config.toml
n_layer = 12
d_model = 320
n_head = 5
n_kv_head = 5
head_dim = 64
d_mlp = 640
vocab_size = 8192
activation = "swiglu"
norm = "rmsnorm"
norm_place = "pre"
norm_eps = 1e-06
positions = "rope"
rope_base = 10000.0
rope_fraction = 1.0
qk_norm = false
attn_scale = 0.125
bias = "none"
tie_embeddings = false
parallel_block = false
init = "normal"
init_std_qkv = 0.0292
init_std_o = 0.0
init_std_up = 0.0292
init_std_down = 0.0
optimizer = "muon"
lr = 0.00209
lr_mult_o = 3.0
beta1 = 0.95
lr_head = 0.00946
warmup_steps = 200
schedule = "wsd"
decay_fraction = 0.851
decay_shape = "cos"
final_lr_fraction = 0.0
batch_tokens = 131072
seq_len = 256
doc_mask = true
train_tokens = 646500000
steps = 4933
dataset = "wikipedia_en"
Each number is 128 + 32 x the weight over its row's rms, rounded and kept within 0 to 255. Layers, rows and columns count from 0. Numbers have three digits each. The size before them is the row's rms in percent of the matrix's.

# layer 7 MLP gate, 640x320, rms 0.0772, rows 462-542, columns 240-319
092:094150138134085103145146120128123124095078089121144125169156080080164091170131064140118126141107157088119101150163128135109134129153139138135102099043142121100099107092111120086111117136147145114111098128111093201132176129150117094139182107
104:097053126180170161157116113096038076129077053135105086077154121131152131195097112178147089060130117159151153098138086131097128125114129168146134162169176116146086095125104090163133104199123160109125123074127159160153161106102132107099139181
099:096145150106077140166136213104140072108161093142095119109167093098129098094127139149143101202126095122165164117132140124112177095165125100132110078087166187112142159137099105134101130160129112148087084145156068150084147093096180169102116131
099:086131126112178105153129117122161123097086088121099137053180159229090200133136106122147129099135109124096141132081105159081109151105123170119142138111175086117152081177145127101125146148168116125115142163103141176172110150129148159113166081
108:161122142082092093094125074155150120129125144165154146093114137142196109122153124163092125117122188157128170135091100128157144096120169138145127133208144133108162149090072113179103090092123091184127123096172204140138075141131147174159118169
085:131100050131113164093117152125135168110089142196076174103107155114074177097135038113171128143109116126085102130094170162202159154129182085118135178128152145144214112083111112118079126118136142096188095120116111124152117082187143162097140135
098:085121128129129119134142161121161148072113150078128066127155144162127110158110127063149112123141128101176147130149153134084146156117155132147170096156172129126073072118177109097117107118119153105115064181070133080100141116139083082114137081
102:164109197102130121136092139136136173105109119151145155102108151079135139158118115133129145095124121174103143099120139138118165100100114119170083137111126102134130091164190101110170088125138126125108146139161133169097038173162098095159148133
095:169113098156102115194122147176095080127062153066125125158055115109127112146136121145092128127135103094151143122126110138192079097148154109135176140149155127144157145153105148105155143175129103145133186092080130126135108199071107172144101056
102:161068175091163096145159092115150166143080167131122113095149175126133121195099188151127122149148130092100128127123129108190164209095136167081157136114184085130127080136180119096114149103179175156077117118118162135127167143173141139155085180
091:097150128140114098160094155131096153173113143154117171096086137112119075147130196119155114088152121129113096155094164162109137134093070157083123170130134119188086158131122090125147107157181096154085120094152138050041093169151101125062136107
099:089134174119145116168112125173083161074133086149068167151161128129131158172123116104143095183154134135177112132075094114097153110163165089093104140110150137146118137124167067144132119180155123128158060118057139112173177086137130107119107132
096:094131190117117098108126104133080115116162170141146196091131152194202126126177158106141182138141107114115097031138117106174167140106210122161142141101133114179147134171138145098086180128196093129156128143129088112141149120132141130142151135
105:139047141130104108177195174119110160098164142164126142122162182090150140121047131168087112104132128197099134109099143212147093149162108147146107164127190128153076127111147143129164171105174123147137078146177159113129200080111126094162087165
103:110134166099094138133081160155218152111227077126126115118189150122146117143081176135201201154095113137130133135143170145231109113110132093157119177143157081083126136140075086077098100179117130098068141132120097087111130151100121140133148132
100:125143116104158125120110158138088130110139054145120169147136172175063139250135124130124163102132082092101148168163078098125147199089135177121130106134152125091172143143119100159143106114145139129139128164098117098092140133196122113151112165
105:144149138126111081134097113113154154108132117149107136070114126184155146132098126114095089142160039085173197156100089123121116183139127148162113132112098103150128107156106115143158125122186125146175095151193099082124174137168185115128114151
100:137101098088174110030164112079134160151147154085069082133141122137107158112131140141138118083088076070153111127111143124129120116148106108154130068067173130184156061104126125173143129091144142115106129133189122149108138124089155157119108188
104:092131099196103125156127127114130121143112129139130152104149118168149111120131152185111127109133122120171114121146156094076201150069146132107141130121144163167089180134110114129150143135166163128081116093163098072070175141157170165152143201
109:117103116143133141118134129105134139113186178092131121078137150139065122071187222155108112123138126105095163102188143121101081170125143140158090106093151130131125177159178119116108121169122099134122121141136161188112164092134151150128112127
097:101134143096156107113181114132126104089093060095162145095164119128153163130053170121097170092147110118103099077068140105096115082171075132075148135118143116177160039106147106110101109094118133087109091130132138157106158095180145180158139160
099:095134052063193093096151108122143131130048123116164074159122140126116064119136156143109153152114161161133084120065132140166113120159097122146127080093152176086076152126121033144173095129104093152143082064168148122096125140122138121166085126
092:157107177161078106120135101174154148143123175136098166147076123106108195128109182120132147097116120112139068147115126154209142131129096150118127122126083177073090134104138103116124107146140103066159109128134089171126127099172086136091151095
104:197126084113090119079161116157137070074132153122138154093117100171133156122133113097078139090130118112182205112118128087133156127160093091096140153131165177190114103076054092163096118122174117140147117126124135103102130135092139085159090129
099:158099153108092125144130134151147134088063086108147112169102086133103127194088126164080094078156109084129156144129083134140165109097101145109099123153132113140166148135077130133109115061149200140035092085155158132115131117174189076105098107
102:136136124116184113124081119121139151134175171146164088194135111107136122135128173132111176150128117115092144097130149143143102169143093120111151088200176073132120194107115115145120090152131098136117165122171162094154150100100108141077085151
103:127083165113130142132162151184161094113128100188118102142103114112106106027101178109159107130137185176106158087170118151115103136191131106174136103109130155135126080190154134115121106148178138150099154147172107057142108057101137112120119130
100:153124129151140099107118084095094151109173117125140136124073126080116146190193153172166122177168127199085095143176108143089198136109184202062087093174175121145130134124117130145067144088176136112160210149137143106127077170102119112117092127
104:123191188143162152134138165099100127115105177128161152136133098108126117085081166148066121079089085147139128150150095143134144147137123156116101145150121129127088141139093106179182163103128110090090187133094171122109129164120100112119067142
105:172087093138125104155128152092094116129185155127107091090161151174079180085144082091145121198202080106130150211163152144136182101143082157164108123146128127134143127126153110120140166114181126141102088120094095091126130139153128189155169158
094:072107103162194122182105136168078158145115109024139130174155073112122124086132183121129108101168153118132120117121181097137167077131157143188149135155152068089104076168146098059062117145135148116149101115155151084151081148084168115112126102
104:158162149112120137083086133115091146139157120112155140099091092190120119080140164117112110085156096150077125099148098114152101107128105174074108067100135073167143150166134144174094133121146110245152142109154143172087146112088104072176130076
100:133077078123141142102178158167150141158080104153091136133156198109109096140139200128156075142102061087134135104108190118107131137089092140167189094156133169171126107151127132091103143103129089161092095088090112083177125115147115147118155090
094:148146135174184120131142121084123123126120120170185135101130108114156062169053162170157073135152182144114162111159121086086160105136181191100094166155122101195120134173148112174171154162174126117125162126104111145075137104124152196182110197
100:064138131091140179087111095107113151133145157184134117161091108091120157154070141194078113137101101128181191068102128170223139135084100134125105119180125084101063113139133103092157159184099141123146083139176132198151116100136155091096153093
102:097134118129106127159176187092128140088136168105157125133084153087144146110120140088100071143171070132112131120171096147116107132136147171183166166145164113121111131065148079102087135106187209143139136137128144153155145161154121013138137120
100:124125163143122142118129143109158063124105115097125088136064091112104134156147109165107134123100138179105146113120098108139145084141155117167085117142089119142125119150114089143153123168143128146177097113157171164093056154138141108177144121
093:055143162127131083095153121157120187139074145128125143130127112157126143131117134093097213118154154154088021098127123126088160062109099158115127115112142164124112121190167076190174188146121113162135142127109129161100098148109131200006132091
103:185073166151085105127134156205153125128086172073070134149149137152133119167129123140185143122119098059095053128105132081134170170127041095146168132103122123114083085127132167103138094149204106143102079098105142157085135061086117112105169103
100:131125148141123127117176115152090102142081144112163146196152118094151122141153139130120089088151120174157130152125142133103105080188181174104137184138098157119129047141175104128238129130096054154155155143129145178156145134135072074085133097
099:175123140147126170128103138117107156126078126118151151151128125140132123123099168131138147093136123125167162133168115086167138117124128145154133070103161065154085076109106138140119172137102098168133133096052133147152158118129078150142133131
108:178132111186177111071158065086150146076177097180133180105072142162132133128108136143152116166134131142106053113150089117176100138141114161148135133129043139152109144067112147086152105115133134126196062112116153099106140138112118122115173117
097:122106173152191111152131177054104147112088140117143068106094114111142125081118158142141112089091154121124160095122072117120124149143086191207145116142058092131089131094108110175140095111140110105183109105123114149182113182161185141077153153
094:121100106209112138098208118140110126119060127191072134094171124162118107158134130171126161189080135085174114120119167081115172141138075106111119176068149164171108124153096110131138120121088137096123118131119107059110165162077104155162144153
098:099138127206120098128114131126154150083058147103179141096102124149180121073080187052087115193103157099126109109201136076130119150150146123110122127120166103117124142086113040179163087172167094154135152159061152160133094170158147088130134172
098:122118148093161156083077115129091116182132153130096156131081095141082114135080084166070102062105113071065209120071120119106174118083062137104161164095143162125061165139104188118123061140115160139116119133192118154089188123101062082082150150
096:096085087141161080097158142121048141059144133116199137106115089097119147175184189121165063165125157145152099111152119145131132144141116131112155143105143159167137126173079091105103122174186148139168149205117108081163125111157101143106178177
106:085148117115187160112133136132098139140132188130121093120110112134141151129082164135076129099128107139162087145095105161105107068091177132101096165125165096131120137105124115103182095157109180221110166097139119175149125085179114197139097102
103:097123111180129117119129139180177113114096107081121046091134083143141172109154153187090167139115134185114107172206146190146126139130136125111119139147132110131157162117115154131144120135123178126102159079122118139117124126104120120229156151
097:137116122125122151142082150087091093132117130120178108132142143128151173143127112120146157086151175154146138122167145138107175164088148128081095144142135178108093166124110113120137048098064101126105101109113149139095121081191117171078098017
104:105135114083116023102178135124104118120126143098067114090163121063134084175089128136151109091128152114157182098084184107109156099148126153121136126121104107176185153124111108119148088114109157113141093125161102142148141123144077162126146168
100:128125159108103173146110163119131144091112157131104131146168123140091053181139159112149152151130115162134104101130128104140120069174138144089109115137139119160156056120093097132167126121154134131107111117119132119066042165157164103165135109
090:077099108139178150101139096178121148116141126110120097117081127137144136137115135145131091098067126113102127217151127154140148181150125124104144189128107088154125093163098155145118130089204106136047151101149124109114116098141156159164156143
096:118205078168087135163142101111123155141102141102090137068108074166170186106159154073130125116129104068091118107073115142051149095161115140169132126137155152160054168115147145122156145076125186130193202117127091212142088132157147101102123118
095:112155163141105123125093130110130118153103169149113102107120143106136117113157181179161165137164097137148179107147118134139171092059161144117135152148145143145091146154109126166147162090130138191140107111066124091053130197127170168126125159
101:089211079143149139168163156132146148158096133146112090122137202212134150130067098144150102138097120135164152107118140134121128157103090073108058124120160116089106073136161171148108109071141067193092119169147123112188117134071109117103118184
105:096121149154118124113136136147161136091147143140148130119186141155139123113140121122114164057169178168103131163160128191154083132154126143142119138213103142124179172148143140153137147121136166105126108099136103166166130126136189187151137107
102:158111114125085129125130148137124138122146157201107121083153119171119179120088154171093117117132158126146100095081164134125136190111125135167129136129153129139140115145080143127070116127187058095126101137109114070184130141118148098114169148
102:101102130134153148135111089079190169123162116158130129112137145096108082092125190116131067139067196087157120073085129137103096153132095140128121129133195079130098160093151065127169161147132152127091124186103116135132161116134191131094160183
101:123124147116218096151132170134121139156148111118140098118117135097128156106116163156148139143101119118166094121137134165106082109149155113141133090145164077060149193097091136164114060130137117149102083149134087137085078121080135100105161088
108:111088116127137126153174100168074136092200159175130101072138145083073129136087152129070160095111149107089139137108143219143122122118116130170138124135128133111131149123173209084150134121170106145151172126153095139142124153117146153104103189
100:128124140181140121135059045092107152155112195165140157127105182100094109153153120152114119106062139114151139170181150084120118110083136168092117191116117114125116143171080094099135135160160156176151168163129174089144123102107143158103146116
104:109103159141094143109072112192128112098141120181115081106168087131160148149097176104124152093121113163110155075118142103084177174093234072125155091103056106084122161153088128158115100140141178104122134063123122092163119109091083180120166209
098:116064136126119176177099125140125094141145171183163116152113135166150148173109149176130100183127144115122180138155096095179158123111134145088113137131139145087151184091137081148138085158196168127138092202168173094153112146081116166158156149
107:187131089146147139121084132142146156168143104082071141111117159131153251130139149125143108139115049184056082073199107059166180123111136054071170069109115132121154153121084165115102099114160182175158140171132127176139141093126096155121139104
098:119131135143130205128106121092041149060134179130058109170159159187137155137119142159134104123123141063174091135153154170086120129106150123113122112109208159109120129099154156078168133107128141108129149115150172061116190091104152122089161170
092:106075145186101180135144148134132104148117115109112135115157097150072143150111167139114101126193127150093151193124132117221104194147160107179145137132159114124128129105117132147187122084134107107194122152110114114179234072102158144097104125
103:095115082068090184136074097135132121072125113089167094153130066160097093067130155189136151118137174091102122119085150202125145138166204108076134114095154171142127124050113132098141118126173142197183130155169118157120108089114155144113095153
098:078162142117156126153129096089115155147146122080054113088140094125149151148132169122134148097139123132090148147068089138164076127114118117104078116177145113093110179141075099103148189186147107137189104094114035158197106137090164111154078117
097:070081129132141137099082107139135110128143134073133161120144051139137133135142122142110114142218143165129135138185104112117186175150110132077134194151115126105116181140175113076104166130138174115092144151070147121141051100151162141116138165
104:131146106145070188095094123122155151129141138151149126176111101160130119139097136127094125100150121187105112118138135104106098129126134172182130159158143144067082144146104104099174149069136103161101189135154110185123137139141135179118154142
099:113114060144142171163120139108109089096146134109164167101106093132126061155073188147155208099153115116166100134077108100082093120173200126083132175101106110130108117121129090165158159092185156141146109052106113179200146145129150201117106150
087:169122131159076117136115122200088154089080078120148116120136121107132129156107084160125153114173158166095144072140142113132164142083111152150124127060112138071167156107146181127140114111198139149061123117170104103174204103128139141055111121
087:111090184072113107116152137170113120140131130112170142134120126105086089136131176136144165104076069068104080100095128143143161116133170166126108106155154106078146135145145068100173143150097113082129120101112117140148091111133136151093142084
100:159194081105111139138152136153142141089123198101114164140125140106137107170103170106118092140108163135175143090130111124066142162153133142084177108138120091120137120101139091135075146130140133064118110102120104072138108151098211141153149162
094:123095149112119145177112093092133063058139118113089109131182092163111120152077131182138152104127083110091174115115132166104118189088047113139169211140122101086162097106149142102095177098146140127134100060149123169161102127117153111122090146
098:033160091168113156121154136121110143078137154125106097098158127161133082133166093200115156080080158100142100113151109122120153154129151060115164119150084156164125133155127088155117130158220130151189147146132120079082092091102146133115065164
103:146178147132124155104143123173117097126120209154018101153135087152126130142093092117117091085121117165135045109144120133132138155085096111133161129098132147123139094136127138114116169145167188080093043165117124164150141109085136153095152193
093:138153089140140102134162124125148065161108168109113090113110044144134160093115118085130084013122094139112132138117149134104156155184188054126161186121128179130095121094096078167082089164185155076147124096139152159153111143141104119146123073
102:134103100105143110132116131061130111124127100159117106148118107126150124109126200150131050131125148161180075059107131168159110140161127069088109156118127106102126158117147138085108159092194135123124116168105057137192124111110108090114154163
092:151135100089121097100130134114117108142111152106159131140145109169154059146079187119126141088109078115101068122071123108092075123121196110141131115136130168124145108199119124167168087169145169158136199164087130143064154114143125114074145088